Weights of a small GPT-style language model, trained from scratch on English Wikipedia: width 128.
Each number is 500 + 25 x the weight over its row's rms, rounded and kept within 0 to 999. Layers, rows and columns count from 0. Numbers have three digits each. The size before them is the row's rms in percent of the matrix's.

# layer 2 MLP up, 512x128, rms 0.107, rows 396-450, columns 0-127
103:571495454506515516525515487503508549492485468506478475514510493518503543495470503515473511544506491538490510513493502476464519493497497502514494457474539517476533502483530486536462544475504484516497487479534524508475506523498494523527561504501545433525502492456484483543478476523525469517519484477523515460504506496509486480525468469462544528492495476508511476527509534463532495488461
072:502488514530495471535516510547513509487506465499506506499479504499528479479479480533489515515557495517486498553514523533499484489477485508474490566479493511504515470463495510505519526470548520513486496505552504479526501523513522455488525507466495487486541493536491482456518534468503453461489503446448539523493474516494529502502506476532523457462495512499540506511501555454466500514491
077:511493509481502476489473474535460520467520511466503507498492509519507475486514500483504509489520509536505531551503556541510471473449459524479497470529488549471463503509514517563471522492502501510521463479521486453508505453534522523477533518510499532477478498459526509448488478535505478479498521512529515505507493529462560497503545501490487496510527489498490528511545508461481491509455
088:497486479460447517464556488471452513528531472534509475514476484496464512497551475477511440503487495513502471527544514512518479517481481528530536456478513472496529489505476485509485500500487479470512499483488508492531521505473478491494484499478493468466497521519506499502521522484489487503486494488492497483491541482479544505467465507476566574541508468507504489551500544513519466485511
102:510516504489475489518438508548508503488478488490497509496530503523475460525501480488503503544508512517487475498515560534521491505473502518500473556522481520493523484483472488433526516488524535456502479468476489474478507509519507467522480497497477550484493472507562484478488577501468499464467504486453545467520488533524532508476514501503499495505473516517526511540485475470503521490487
097:513557483475505486460477545524499544481466493504474433508509504511462514478521464492492496549504447528508489570513514496546517510491524474503514477481500519505523519479480480514496499491489491469516536468507558498463500484475507532497554515505500489432491468518481482496550494492488455493482506508513506523498492495488538476496500515497483549506495533526480543501507468503491529484519
096:507476498503541488531547488495517518518495486486527531524487482487444511538491494503491497497474502506554497498495499483521517520521504514515528544532519509492471497496530523502488506502560508555488478491526495482489517511475464548483506510450422501536480510476518502504518505509447499500441502534477506522489436463538473536501530495497519475529524483463513502487521458515525501477476
103:517477500510481501518487522493481504495521498458503513554475497501507480484501475514538496560513487451559472507464500475536503498464447471504556494489516486467508520516494500510444518466489478503489495501512495476511512538494452497493513502532484512499505556471493495499509438556474540472481461492526524496543476468478494516551515527495506451512529499480465484500498496516490528517512
084:532510520519514529493516490537480546447547515445546483489488511478503523500450493484488467513505475536489471490503523477491519493492480531534506507472478450536481519491498507480440506483543472525539512437488481479477534491496481486493504519490488501540443492503506490521494515500499494490505501506504517535518481543463489493468484504441503514515477509489470543498472451489524481462519
105:490503483496486511542451498498548494519499498524477445523487464534535487495458483475505457477493489508483463501465505526520494531486533516506495502523567484541498489477538483499486467552515522449496489453491506530489497505524494470551502490477499512503525470546514464525495475514517513476504519497500465532572511452476482487497473462526504493483490526506502493488483496501491508513555
113:517550510492518485441505530460498480509487498505488500516525499505473520479499506464492511447532482499494534550547462512503504507463467511482480520513485478473486478467471517499518509471492473500516466486529546477460468483483507497450477514501539484490543466468512508529504496497510477503539519492521517514538511554481508507487506504504491506532534478457537534505543552446511495538486
142:476542483516484490490469510468511522486501549506500463507456491502487491518447470519483473541491512490497478482528513476494521493438486472507480490524501486547485510483496547503566463537476546513535493508517491489510500480492494498519509513522512486497471477485505451463555505471524462481458496465522523500503500501494506526485509559467502471507506495556467476498537495505529492458531
076:487526537507489465516501534515458483470540512488515477509479490519521478471500466525545499515553483515486485526487508525461507514483536510505529453525507519494544458472510473489502504509491475497520502492471509488514498473526495476499496489510491497478500486526495486543536563469530516500499496490496541506528497466444501493486567520499486513519534537499521494537516555515479493492415
104:476524490506478515517437474498505494477475503462525515508507557535497475548495462485496473479478524494486505474518526515551506512487514516497491540513488487519459458516492510481536541487501531452536527488484510488519493506513493502523481448540455497480467481515515511489510563494490466525481499481497525487532539529467483501475489554497513477497472504494501493568492475534452498502485
076:446525531474483507521527526519559526521470473521492464503511508462531431452461529508504518490478491498501493552487542522485484535529469534501514507518474477468515463491486489489499488504519526491483488485503513491465490489524465501495479520490478535465548480480524477482459490487516505502482519511501526515502490510484537483501551514456469513483486494473517472469544511453505492470454
127:499486485530501520510499463481495485466534506504532505536495539515537499526520479495516504520516473486508483496509508495543505492497493498513508515519501403506488502518460507473522486503485519478531527493480474481495492521506508466537486464548529427495462474508518522474471458518531505514468509490482521503488546525479516461526449517496526502498517553499471511489463504550510510495563
122:494488492510460497505487486472538507508527496482545493495465480448511513467447468495503513515498558482472505518465523490496477519459524501529497511514513526497509555522545524479480509487466450552495454514507549501525497522498516522522549521473527516511494474491488503525492510489470528504533507471495519468500499469524512491512526484453484481469452537458501501463516514540493492512551
091:490482509495511515525487511465506514498481414516562488495492495508505498441468505486526467473528513502500490521518540510501470541516513511465515511459458512556509523454529484516520518500492522484490490505462549444464498515467517532499498484476498536506537511528492490477507488532485504479496520530462529536513480514492543478496481528547470505506507509483524506480434496481498501515503
093:514466530506422512542446530507500560478527487481506475493510540473485494483511506491513493519522481483454459535546541492504484546489504504507490496522502542482522551492472454462475498485478505492475481485458505461478530515507552475501514518479521481514519526501529469503496491506444502485497477508478543490506469476499524553504511482495500493504521521503504538485492508490481547485499
073:468483540491512512485519492500502534545495518503494490484473510442466439485483469515462470542524506515498532545524496522502496513506495511491482509534489540503494451486532518499498556499493520506526496492502515534500547533547491518540540488438458524519520491506520495492482529510494491489484464474468511466495468528501540513487548476498497492487498523478525505503528529433474497492480
100:461468479559485555514482484479507548507486494464499501491534530502538480505475519469465462470481473485523502512535461489505465518485548483486525445517493542445501500467487487481489460543488521512486458471513520500471486503501537516452528518506483515522491472513477505479516518478513520469513486502493506527506519520452486512501482517514502478496489502530516443474487516525455496510542
089:529470504525489510473499515477505520497508477525467490515500442504493450485503491484516533471508495479474482544491541522461530472510500516456469500521501508490518510463486484508446538500490497531492475478500566520520503496493537511551555489505520485475469497534474525502469491487501515523469517482499450497489496449474543464452514526524471517506491555501520512530515520484526512511542
095:499510521488511489528497482528556554494505539443500483517486488500470496556485467516487501499504518546535485485490491528531494527529515544505507524498483529520494480481502524500539511518539511471501542494514522450504519471470448506522502514496498508474442490487506451488503514499516491477460508486498522510524498469508486542476504509463533508446442550491507483482530466499545477498498
094:504500519498464524518489526503508500473498496525520516549505496476517496491471476515523469490487528479505468489513471493509534507510466474473519490518511542543503477503532528512517478450455482562498467500509477463518518507535481538523487519470450497494492448514486433514524510466464473437502507471501465488505512532514499540515556488507487555479500457527508495487510509511494523479509
082:515522511563497536461530487551522454507467492497497507524504484535483503498483501453519516525498481506512452507473499499466498478496505522506466482452496457476466485512482477503508502493518481502548474477517503508520482507518487560489516448502499468469506493521545532564458481494500540516468511523506555446501493478491494513455516500485522499508506459517505499479530533496529496469480
080:476499497505493492535516487534474473513494496472536496506526531480472516441482482462500478509506480546484461498476580486482480521467472521498483501490479484523466502459488502473543536496508540508493480477485488506450488532493498503502502513473493503467518476516483469497508522510474544499491475529454543466537563504516556508464498473485504481509497524474537506513502456455518512501489
112:435493490462463531521504511500492458458503511482506493490468430489534471495483474513492494488491508496518453514526538535462497519497510506490545516516532514495555518519487511484488518496478527508532530520499467513518511536522563490505552518507486500495516462540506487494516511441526507498478512487504475510535493500476500492462463499513521514478463474527493466509520469549551493498511
104:467472515479459481507483489476529505492482508482538442539464541505501502542463488514517515523527497477516497557520537483507473551519551483495507505506542522496483508477491517491493508515492459499480482509456543517532518479498546488525463462475469527526546511509499512515536516481500503453520512533571524487515480494502492525532534489491538486504491488495503453515503488494468488508474
072:489493508519483517550450523525500506457527499476558490492511472475491507452496512488477473481466520518474502522453515457481476541510512549499491486556510506483504497512495496533504502487520529544508514543504530449499511497498559530480478539507493511501467506501532477480506475482511504486500533505473523545485489469495533515456520469460547519485530547477502543480498471501510497499489
126:447496524540504500531462484517520469500508529501525433524469476488517491465479494542530495478500482467480476511517536478501475493481518478459484498562508507534483488487525511514494497477454534517529432504500518477502505530522524506485502479478506501488497473461496480506535514513520536469502471468497519464528528519501517498500455489481487539462461494490489487455486532545515498530543
102:495520523526467472530486490492524514452527473497534472515525503489498454514484460458529484546494538526486489472478551531539503532470471549513467528473484485542498534492477486495549494491502517498503520474471481486522518539520504484549480447478516520473502484481521490500490567501504492509468489474461516494514511521502528499460505513474510504469500520517538487527496509552521489494474
091:489489461530533503522534489528549505486497498471489484507461500511470515484479497514503529507531500512489510538511453505430526527507485528478490510501515476482514520490487519505482513527508524551470498488487529472482502503489519511485514565464449479538498473502543497507495461513523499421495468478533488483511504483537507496493467474530503524458559484528492523481532498492530480537529
088:539484491492555485525479444491505534500524488534538497515481500542534472519456484519529494498500478474526473516496450498478506469492501504494493526509503501451494510461486560532534483489487500504539485456515524458450515483488516518479511512482504512547512480475501479546528515517544498523460472514534484485540511508508557520517492466477514540503471490508472500513534497491508483461504
106:503490519540483541478500489493494468509460510509515549464502460543558504511483474470543462489535534480493477476505480488462515489517521480502531536508500501498522503473484495485539528482495513499533476471572483511542495511477491469466511478498510491508513506484492484514499474478484516499506503504537506527529526528513495497461533460468511513466493458534543464469568510499496496542474
096:503498550526470515454465496483499515473504500524497499516478532518542508447528489505527506498533503493560506541507493513529480487491487528490521407516490498459514467514501516499548506490465492486518491478511533497534477520520501463479504464477480456464494513478503489540508520470482447518496530483532529518540516522478539511491531474474520497497451517473504503472492516522519505481520
105:547522471470511501465518506511462508499502485497493520492502463508485532495473493485512475476465500543519481495519497500494536502486464504492509547468478485514501470532509508517514497471496483536504501445510558506495459512460517530485462487522534468493483491520507495512498451532486468543484536491479522491494496518511506516520445524501540535521543483502533543468548525479501481564451
105:491481499495532495521474532488488525453489496516518553539524507493497502519473509486500500508477534547495513473461525540528489498484502478488497473489549517547542488483514451516535523487504508472470507470450499475496485556538495474485500509480506497495526466499512484514493477477505431504479513503506517479544519487521523448508522455466520492474511494536557534509472497452496506507533
105:502495494451498495468442520462526510494518453493536513557531491511484461466488514481480533535494539472517447469529480513477468480520512519465488506458545477505468514472493486514498470526466500515476487505515566515495510526487524497491529525489489510542511525514527505527472518498514500465500534529518483557499508463522462475520488511541491510529491497495512505465482510450484513500490
094:498510516500484496499548503539484527480485498480513499470478518474497505542463483488521528478437495544462489532472492502467486488490479496558460517473480472471480483531517515483503496510517457556475519449546515504500488472464490526500483479512493474482454508495472510540483517501524468558507519486499544480529475486504529515475484517485534515540519441531505498489507491497515491518463
086:501480494482449460519472526519515472527475486500509468542535537494469534468483517464546502488484486515496502546503483489518452521483486520502504458527515538530453503488505443528478466515497540466516455491521523456479515503498507485503537532493500511572509530506488496530486481498520516489515534496476499487537458490477531488536478469477468519534526512473495538514503523496501489488512
113:488525498516539499433483499496488460541469518496462492510530496557517524483487536486466523470520457497527490536468476466490500494473486514513496489520476506471505452453480510513500515488506497492551473471501540541471501506519468496469483474506521460469536461524512530530540502514490501529499537505492518495542498537473498515498497521499505486556524512472504504523519541503469511549481
099:476464531539545522499461491511509543472524530514460479477529530503503505459450532503531479497553486519499504559500520493484489474466482528492488476493483483525496502484514491520500510464484526532498518512482531473502496532507514500500484517512523503520480467464486464488490498491454519506503471492489537464529491474514546525531518533457530523479545533509449544467479493482476513473529
103:478482524525480504507528471474492509490481486529438500506490489484522501489467480524480512517522456493476522501507519492463530472473517462560524487473517512491517527504488536458457550479452531537514485510489534505491507502499527500500520494517497475450537517527459552499489523507451532496475474504507527481543529512468494478494520516477541532497510504489544506548534539497529501524485
086:530482446497470507495462448492514526495475524502479475488479518558515523480472490531491501520522500485467502546480472476517492488488438507539443466519540534489490502498487511506469471520489533487532506466532535490456467518486498496521562515477489477514496472486489504504508510508538468499496493453486498505478541497439502478509480532470517536484461489521508539485481485485486519486492
108:488497458475496494483519493478530522498541531494495513489447454526437518504503468489545518488492490482506506506446480495484503468552492503499488522499518507480436509486502474525467507504523518484491531496501502479495489488447468538500500499492460425476482521531554512547483492481505491493488506531512488542509493481512505485478469507473476516510461541491523487438547479494523502505510
097:500500522492503507494473528498557536475458492493571505523512482479508476512480511486481478479508463539463479514532516506448497519502516482503522505541500523498448503517506500476483508462512497512464499473558507530481488517512454537478496526467470565507486512463479482501507517465485528477499516478436535456499515480494487514497510480487543495476512504512502535473534493516450524500477
109:528530469520547494498529510526508532472512533478512526506466501510491470531473484503516533510508482552543510515491449509498545545500519497520513524535491458462501488530483486527526530509498528506543493448488543469458494492463483466502471504519544519511450534492479483496506514518524525505496517469455508484483532497486484501539528466454491524489520513535507528476514504510502474484458
106:505522536510521532475513499497505493497460531480471508482507500497538487484516520511497474528492495517512490514495443457462539479458509505512483542524470515441439480459498534481533510490509469489557472505475519484516515496490532498493529496496526496484491491488505518540467495471436498515493472509544504451524534531480508524448469486475497520510540488485517517461533523495543515495488
106:541497501493534525478484530540552520516514473504492513526469493527503487518515496515508484508479484537521515499482491536469471517491492487534524498508500468498516478464528530477496516514492486515485506474520510488470514489466457548486496545454490516482491463496505490474481457517484510558480478522551493488483513469546451522515486509446503472493503523514455529457529465461553531477509
099:492527505526503535494469466476519504528510493485555481547486472514527470478472485514492504497487488467488483498504516478538430471459524492464468488549504514522440487508498524503502475500477507496537468512507508492501514514567521495476515513509491477472488483455489463515518494512511489511474472469516532507510541513529490488447490529491482514438485495523468456494523540528518508475538
094:490498484474527492533515450496465500539492506519511474510493493485461460482497492538526467498520488507457518489496532562466470494467517484481497510455530480543493491489506493513546513498532470494514489530520521478537489457482485501505535477461547444462518519491497520516511550496509476493479508471497552471501482458503520504511553505499507476490544483502550484493478547486484524508496
100:515463527514473475507449495519515535485480523503499499524489485544470504508473519458494500486506480499519460563470511531530458530468539469556511482529481534456498517513529482480463472520520471493498489481531538510461502516468536571495505530483518540510508489489468485472488509511483504483537467476502494498510459460476494509521516489487472510511469503499507511454478512476484541490515
113:530500493523552486506500479477442479451487513485489496507513496546521522526515478517499532486497485514483498471497474534500537482487505488537550524485503445511484453494495460519503497508482510519525524479465500523476478493502487495484474466527514462523429478512508527504519455510460468551458541472484514500494472511505518443528494513491525504547561477501524503514507496473492512501514
097:454515503531434512473479530479498480490509480485517491527480522484518488487474481493529500526512460492488469471491481515490442529486465508471566457512507487525483490469447476493525503512486493481500471503493544534521513505541520509453518479508522495480509490490503526491513544532560475503513509506474508493516503483441457492493468506491527511512529466532463482517499507550488484527464
109:508538508477500521518485524498494482492488510487524513535482508505528476514481496527541536537521512486528497467481487505516466541540537490488530427502509450509490464506510496494467532554483471531483479467513544529540462513462526466480524534494511478507465499459500528476471498490476516494514515514547491504466496439521476470493522504450497491478471496481497494520518521514468521462515
# layer 2 MLP down (transposed), 512x128, rms 0.0557, rows 396-449, columns 0-127
108:527486518507483523556498541477525542518526513494498471469482497512527512486483528493479513512528497469488481557490496474452472525461483505475471469493537522505543531478540505518473521453500484498502501479555529528468518551490505535478504505538511484517480461523486485501484519488510446493518521502456507489537514456494485481491541502480518526459497524497507497540519491461540500486468
095:489541524545492515473515511496511484490559516506498493505495505462508500551469482508516540572503484430559505509480474508464467447485493512515491504504535472510515503506489501491481469495516521511525529463507493476490487508491527468511439522498492489482500500519518513519505505443487522495488513519460523503466496509503491504542474523509541431475472532523486479521509494486503448484514
074:519495488507499475495487483506446548518506458465505511490481493471485493510451524519535509505500510512447525500505544526490438510481515529519537471526509542496507516494440501491449528499509496494492465453488535510498477473547536517483522500445490489468450485509516534459474477481536473509534500527487497497516476495494492516524523499539497512527522492443544495504516495503503503472480
095:495499512438467513513507506505499539510518519550545467469548515471478535469531553501518504501528475475525546525541513485524513491522509559525551508517498514523534514499471470471474490499500456496500481455540494537498487503483503495535474511501508501488509522542484491530482512501518522475513512464475457483504494502486513512506523529508572548503489519473468522518507507488488508466503
111:498540460518479507490513503487479528474473518493504490476474470497533490459508509539501517491496517495468529502511419481525499495491482472481535499446532481472519552482473529494463469517493474539490499540490487513478526497507464521498521481483471445464503529510452487506513411509506519511545492463508490527501489500509487497519457511495499513513528490478498512456496496534466496510470
084:467555473510474514453476515542495493504481509501486453491510527516441503511522491477483526532518485515495458547512478520505509507472508498504521505443501540478555528487476461461484513486493500473482510475530534551489509484495490503491558512467477492429483466538458474533544466474504480515474501496513507513510513488464497501483532502480523520503490520487475516513501484508509500469528
086:518483545495584523484484516503486514525482493503502482488500523494515493505469515524452509506496478509509464485487520510464536504528493528548550500510477471471497512542498508461480490476483487528524539544460504551497482485476520479520469439552470500503464510511493507490494517557474476481505518471492486486522487499540524471480478490498518485469500469458502528481533504492484461492461
097:524519475496498538464526538494482502498471480492499497514479500477501514512481527518502496544488522478511477497496498494539509486490466502523495454501489498501489485536485498507434498462534484487480518509525468520521524519510473491479490496481484522448580555482466493465538453530484510457535482476516431466538535487499512476504478488545497481491495510525494478462460499504466501523521
071:497479477464511472479512497442507473544476481471470522503492506528471476471529535517487517482466472467475470498501480511478476467475525474486501472534519561510509500522463473491485508537459479439512497549517518502476487496492497483476525459505521510436529512486480503520497480512469470516485485473461467482477522494543537491531488481558480507492499517518504494496499539492470493540512
084:450487452499476540489467479560509476503504474538504492514498493485477556483507509473529525525497521517470482543518512532521494526483487504530531473524542477484495522481483460489472493513520538475510466479526493489463539485498506484487485499463467488504509506491497473535461475515530460487505526512474450515541499491494487526489516492534490479497481543520517528448468441485478538505516
114:541502502492487462452476540509505485512495455532537469548496473436503514491522508506493512507512494514490486589526477511473477482530494476514497499536486467461478484491512523519506521466540477494529501501500552493500541481512525491490476518457507477548491486517509497480532544475533494475476487455482456483497486516480476517448498506473559486484512489493519502501505516484522512489516
145:520483502501493571462488500503497517472473519502530517498517511490489509498492477525489473495519531491494443457485546516520507534500502527519466457531508527506508524487494475509504471507489481530532520466553485541518519504467496513518466508521465509472505493503481473512510506461500527452481508458524527455536508515473501482451485502526527526474545474538494540511520567457506502499523
062:517508484518501504486534471523484440456473483534526494494458486478556445479489499527508558494478498507460480494494471521488478544470521474512530494486496529483487486485458495535466508490472500547469526484505527484472486526528496555497536493474505463446484494492494501506512516506546517490515538456518491484501508537534498480526518482508501532509483514512510475495498494503522446456477
089:504482523459489484507564538518496510524507512568488447482512530516505482468462528548526542507553513498505495498477464494475502498526485499482504456498531531467530559486512498515492460482504462513488507514480483510504533495496505484464543551493530538489494530483490477497480452499512545471540475483474496506516486507528490507539510456528502508490527504515472529479498504463495493490511
068:474536515510531530510465512474518520518452515503490489456537506527486464506467533490477500480482472465498531553491544485503474516533469546509547502518476439446482494509507495485465453517471539486501497536483498502494506482550504496529502522519483499499508460479480511476496521487499519513531512499533524506457520524524492506534495544490496490470490528512540474477519474474521504455463
143:506519542474503486513487488507504531528472529510467503465501459475489482494474544499493505512505527511512500498485457497469505519530492477463481511489514601445506488501526468512473512490491474538486502509516517520499499500486486533478515535480487582502554550501471470506527532500486505485543481496509469488521452521501491543484516486506491485508502472514544508514516502478464498497451
118:545520481489514528525521483491519482532496453538506484506518467517484496487495502534509508502505515530455508452528523523507519510550521468508470505509536523517509482515494517530523531456527515545512524490504481472490504500496504491499494489511490466495500496514539502443498514519561526510531500468482498480532531512536506483519461468502504464492481469490480470493523494448416533553480
123:497507499492492525433505514506508440542500486436533480486466506489456518506518517492505551491466551474503531470479522487545505531528523543497513471474493504532533536485490511515491483522498504488501493459487509499426469512533515529488487521473484509511501483517499519521538486512507562482522505522471484526526501500481527483495502540511502515512491487481484444476480506455526506507526
107:503536484510549488431485511462506551470471516453492504481486470523502489504520525527518497486489517472520501465505491501496523488503484501490507526487541458553506491466513506477474484525505493521490484530487488510545503478487441503527538481470487480448498526512491496501485445508519485482522503447504473528487513490531485469456452522510478493499484476485463459462516500532501455537502
086:489522512529511505503507517474518516474505531505489477475504506461458489562456504502496484524514488468503482476495495525482513508520495539524476484512497524531489516485516467438486540507525534486523501498467505526507475481491483509535473506517457498554506493480588509530535554498491500495464456493476538454481503499518477519544487508499503460530470511510547512539517502480503482462500
085:542468507562466489477525448540513561458477448521541513491508500472488509497493507513507514533510518502474484492474496507499487480482536494488508489492508462490520480498488497501477504501514515524509495522514508489554504423474461539468541468535484506511538504490509507491504551490527493524558477467526487498501536548523502496474523498536513514475498539460515501478519521507499528489505
086:513506534496510486503501501489518505524509495499466501500512474516481477513500503472507521465545506468459479537502509527480556485510496528490438483549505518474541477473505465520495545514528512517465519505514550532520515499505509505503550534504508454515476489541505500515499508470505544526484502458459436474502523478465557514511526499513479511499508526488500548527511551470537520487515
099:525495498498492529468521499483491485524483510498517483495480502480513494527498538510474522482502504482466550520527389519511495489503489536478520476525467510461516535515501513512484483499464530521528498532495516473531557493498491482501500486463494556463534471505510477520485462498460536504488460503456479504451506531478508517544489524511527486494534490510502494488461502476485471541531
112:467485525467503491483493515489504526504486505477537511478469529503523528487527506520447507525513484477526497507476516530483487532493507520507541490514445496482454500521515478519478491463483451480531554518510488523521489486498501464487485489540492474543502541489478495458465544454500479472508494467497495499515474460536507474530558503471465515501483465459474551538498511457498479482503
057:512487502507525518453468514488505495548486535470508496532434537480478524536503477534494511478521501461453516505518529566486497508519475529511461492517512464483528474508472500521508495483506519469507509523495505524510507489487469436481499516510506475606514496527485512460494503496524489469527505491483464499489508542478519486493524543504519497493517543482509477510501476467505487471506
099:510508487474509472499487509476489501481490476538488500490531511551529460536522492512529508477503504470508513501498426517512500490519521490530501525493520482506533469497495498508473507515469482476520542584502477492532545475501495508497493459529562529485501497498534508506484511513511475507483503514513465517492454494494461488506548533544495513503485450530472533478518522521437453502476
109:509483477460463515471514539524524505539522479475480487519448453511486503506468484464494478488500554492549479444526519538498513529484469514475540470502565500518515513525500469542520471493523521492491517479527494493477494494503546520531558507519476501512509524526504507466524536476495487468509476487479480474525513495500479520487534504496525517509474473493537437491517510523466501510510
089:522476537505476516486479471528473508528486506565510483483495490528524456482509494541482512482497519521474458489477479467532528459485471500510474479517486532500507509514485519511485532503456460497511505525501477472516536468468499524475498527506504488446488499463471491461503529515545517482537537455511494482506503518532474485514553527507512476499548528493528568522489473495490510550500
063:498475498520517488461540516480487504505453477501463497475491494496496478513506503480539546487519462447517514487507477505482507481496523471510520527449504507481523511458459497459478488500496460491467494479500488510527528512503473506501533474504527492476512538503444493493476546499514503484577480490525435471502488515503472484509506515562491452519466490528476496539501526495455468522513
127:494493458480472517497473470542477437498470480531510429518498483489480490490470508495561524478485485517453514476522538510517533483522492495460509471538488526504498502513501544491497510462495545500510475470506496491502518505531491507511538512466487481501487502484523483499524501529534501485508472478486513486466537526519493508492470454496506527499473479515516518453492515492482516600524
097:539501498495539529522505545504492455505450524527500515470527480496519499470508544560501520509512445532483513540501466492512496498509499458481517463493482517425508482499491523493460509515496462545491497524510514486486525463494512509458514508513504495510491534534506530538496457508451530513527525522509454495488474501475466454521501464494515497491500509460480521465487493470464515513485
079:556490540503492525497472528514441557506533518527486473534509532490514490462503492489487518498492502504525506492521449525460471504522506527464497482495493470523493501499504522497514512487502556495499453504548519516479538509515510494474496513482511512484475513533472493536502539485498478469502480477447534495525472475513507475445473518530471554506548509471508497477474514451518474460507
076:499491520511497474471506473497497545481481514488524544547512481486463477481538531534531498479506534501526447488501505467480500514478511513500511485493477482499502499499508472489524478482459530509493496503510514483488457540485481505491487513460490435465469503514500519551518520494470528493516526505485491541531524505469531494523568474534544543493492511518483495434542544502501451486507
089:521501539513492553518512507475468457447508517499505557514506508499540451511483508516521526520533494474516475506499489512509500477497494527477563498508478524534505514464516459482485500469470522492507490515536462493549497526492515491491513481481532499506467480495518484515516466525530487472485524560566523506482519481515477482508561508500477461466469485520478523493488533533512466496525
078:496495509526492501454513510508483520505486462501483541505494499467511521444510547549534505526501519502520433521538456525515517510560477498507524439551496488485507516516441494502518492462524523475493523479528497513511511494547506520515493489447514513475490492493522491533525492507525459534514535517522478511505519532497519509506528514529503498471446514512487506495493534508533447494517
138:525496468465475533467505462519489515515480476500518500537482484487462497480536513483468489482496493531500522505531513530485478492518505462508551517524514505486514446541459463503501536439539496497497490497475536453483516496512533504520487481532494503543502502529487542470534488530506565518528515483492479477492497553480502522482498551483529510521483501491519495488552476507464533509468
094:502547528502525484500466511494460512448491471489498469493545491508487472511502553482466521496478494496500466471478519497517476505503506494481506476451548539543536559476475485520513507487511505525505516507475494466521500526493478530477521526430527501499496532524503476510505465540545479508460491481511470476508521444527513477470490457484483494475497478496525475466463509493466495529484
113:506512501549513487521541490549482514498487512514489488442445515478513544525541492525506495474485462508500521516481501502518515509470513512510519515530453514481507482505461510462489522487519501476466501499483457450485515503521481528523441465479483490486487491472465496473468471540498486527512485461491495454504486503459538507442507502462469473490539523502482496515517473555473505491523
089:519493447508518518458494462487487518534490475509486475541483468504461528469558539509476480506528516454500497454520534502527530487526514496499528454509501488519515501480436481549501502464527540427528507492474477495526483495494505467523525510488488526552524511524500523466506483526497515483522487489485453504445523508501474482531517515501498514476504497482461487469497490480482505503497
081:495499481522459482523479529519499456529503496489524469512511517492457535479487532486534510486498523509462501538503471517520457567491509509510501446504534539514465493504489441526464473530504565480501481453527529464455512506507496514505515539460512496583504517499505515524485461527508512506522533505492517508550484501506505513519492495475509494543520503497528505503499506490516480482500
122:483491477442537485493481482521524469519496468485525497488491508487476488504513527518479494522518472475491542554498493519448479513514475468495506499517543481503484490519469503490477522453531514530491486480502520440541552466535519491502522461453503449545484512517484480510550467466492525499483521496470469456480502551449480485496480494516509465519504512518487473508500485510482520526511
086:543505461475439483514546517481506502505496469476540521524466478489482494547554457512495531496449516503504491466517509524485490516546503520511557500487528519472520546509474487511505510527514488461502471505546493485489515450501508506505523486464488507458504487515491517541482498471527515498516489543475441511492521508500490485459483508531502520497449518491545447519519510500510485516495
104:509485468516480523509494490516453496510517513545501452502471508498477472546491513522525508510487438502485466498505548508512538501491482529535497509441490514521488509460504518480502533510490533516495538505526530538504520511486546522489510522517511491454462515518521550473463489498478481496514471468489484487519556450529492488462506509504509529502500514518486564506503564468500528519513
061:549471423495491500499505500516492512516534506463520504465483510483503482524475502533522528473501464478435466541497513496446514497495503513520465520478491519483491500536492505522515523473492563485531480495527552536483500520512514457520544497506517525497489477500529478473474477548476469502507462515480522464527486492494480507511526467545482526487495501508497498455502526473477475461518
091:505464520532515498503475495558508522508474492503541474524518547439551498491532492505478464501484493531461500474511492487512492514453528510530478531476457435491559517507483515494495504521477523512515491520513481488520503498521499502490472476505527559498503499476505483457512498530478493507547449456475529487489501535471479499500506482553507492469521479462472520485483499493475516499455
083:482522507463498504487548500480512496476503487510505495514452504497480492523520525490443548480516490522487499515545516520444501503500559509514539470546526505525484518490500496479474526487493496528486491537515522527479522451514475532487524508513504537427500525431486453533524504484450507489497489472446514459521513469503517520495460480493505511521493483523503507473490501525491464483494
114:520523463458443544472494504490480563506498502524499497481510516512519444522519494485489535479524492517482545502469475513526556542488540475494535495500483515476548511471488483498451490480489518539514489490529482481499523479477479478532514494478515532484498493505508491519474495482523524460525444464510500510486477483489503509535491495516419485490480518505514513441478502497507485473480
093:475511497491513506464534495475497476469507509499518500530530518510527532521503535510550500511520511490479481564511526516493437497535469532479506466489484492484572492455537455536493491521491536542476507532521470472519462481535504455465502512474521546518497489527517537498494518502515524461516546534457480485509501510495514509496475525491477509453486479524510510489472492479528493508488
106:491496519497457461514522488505484476515447527526507493516539491477514501506537452505460531488498460466457487541511479495496471473541518517507492518487494503483494537494506489520471490514468542503499459511521484499524522515521549503504473460513475502468502529533461491523521540516498514456558477497506475536547530476469521458457509517519458516523509498491530537537497491517462489514520
094:505443452478482535461459459501484467532482453529513455522502496502491472465479533480498549487478486509485542489532532537499560496513471482473510458549527530488479522522501539530499489460503542511496481498522488491473497498532481524485536468483462475509500515506495497498556518517522509521507441475519483495510545510506501516469512510522494484475514488519512502491507517483467510521510
113:462536499508528500512484464490461509547492523498486467518495505472449483531530493536533484490538493509470553473479525487474467494497519513554505506524520502538489474487501478532533520484514476459527469508532520514534485488537489483507466510469524458465475487519479508541486519479512505528538489461466521504508517470515496510497537521510526460484562494470537463508476530495492523505520
121:462495480481486535499539471489493518519509495527523514518554477460502489513495484528480490473504512508477521442531457472471503487529508485523508541473506432506508522474465508497514535490503505538512524508491445483540516505505488474501530481506495479447514514464480531510481530516550494469506476476480521473524517478482462503448488532554497484461483565510486494517516493515485491488502
120:504467484519487533472511501512522515534480482522530449526471480475493495484512513448509493497514523504480539529497518491481489508545483487484500464537509587516487489525472516499513529477556488475484498517452488474526509486525534471527468504534456505458538525484514530510476510499511571447516487480508515478484501541507510504492511512484508488498442478506521488510533486508502530522476
083:494457528541481528521539523529513466481495464471494493499534483442515481516492474500523514482545478511503513493460494544487501521499512493460515464517495492494511498526459522533524502478457472512492517495474563558521477472490491519441502475527489530444480508500504509490498540521558479513521515491505505520532519489476472480508520512495544523511536525515483531485513467515497512534469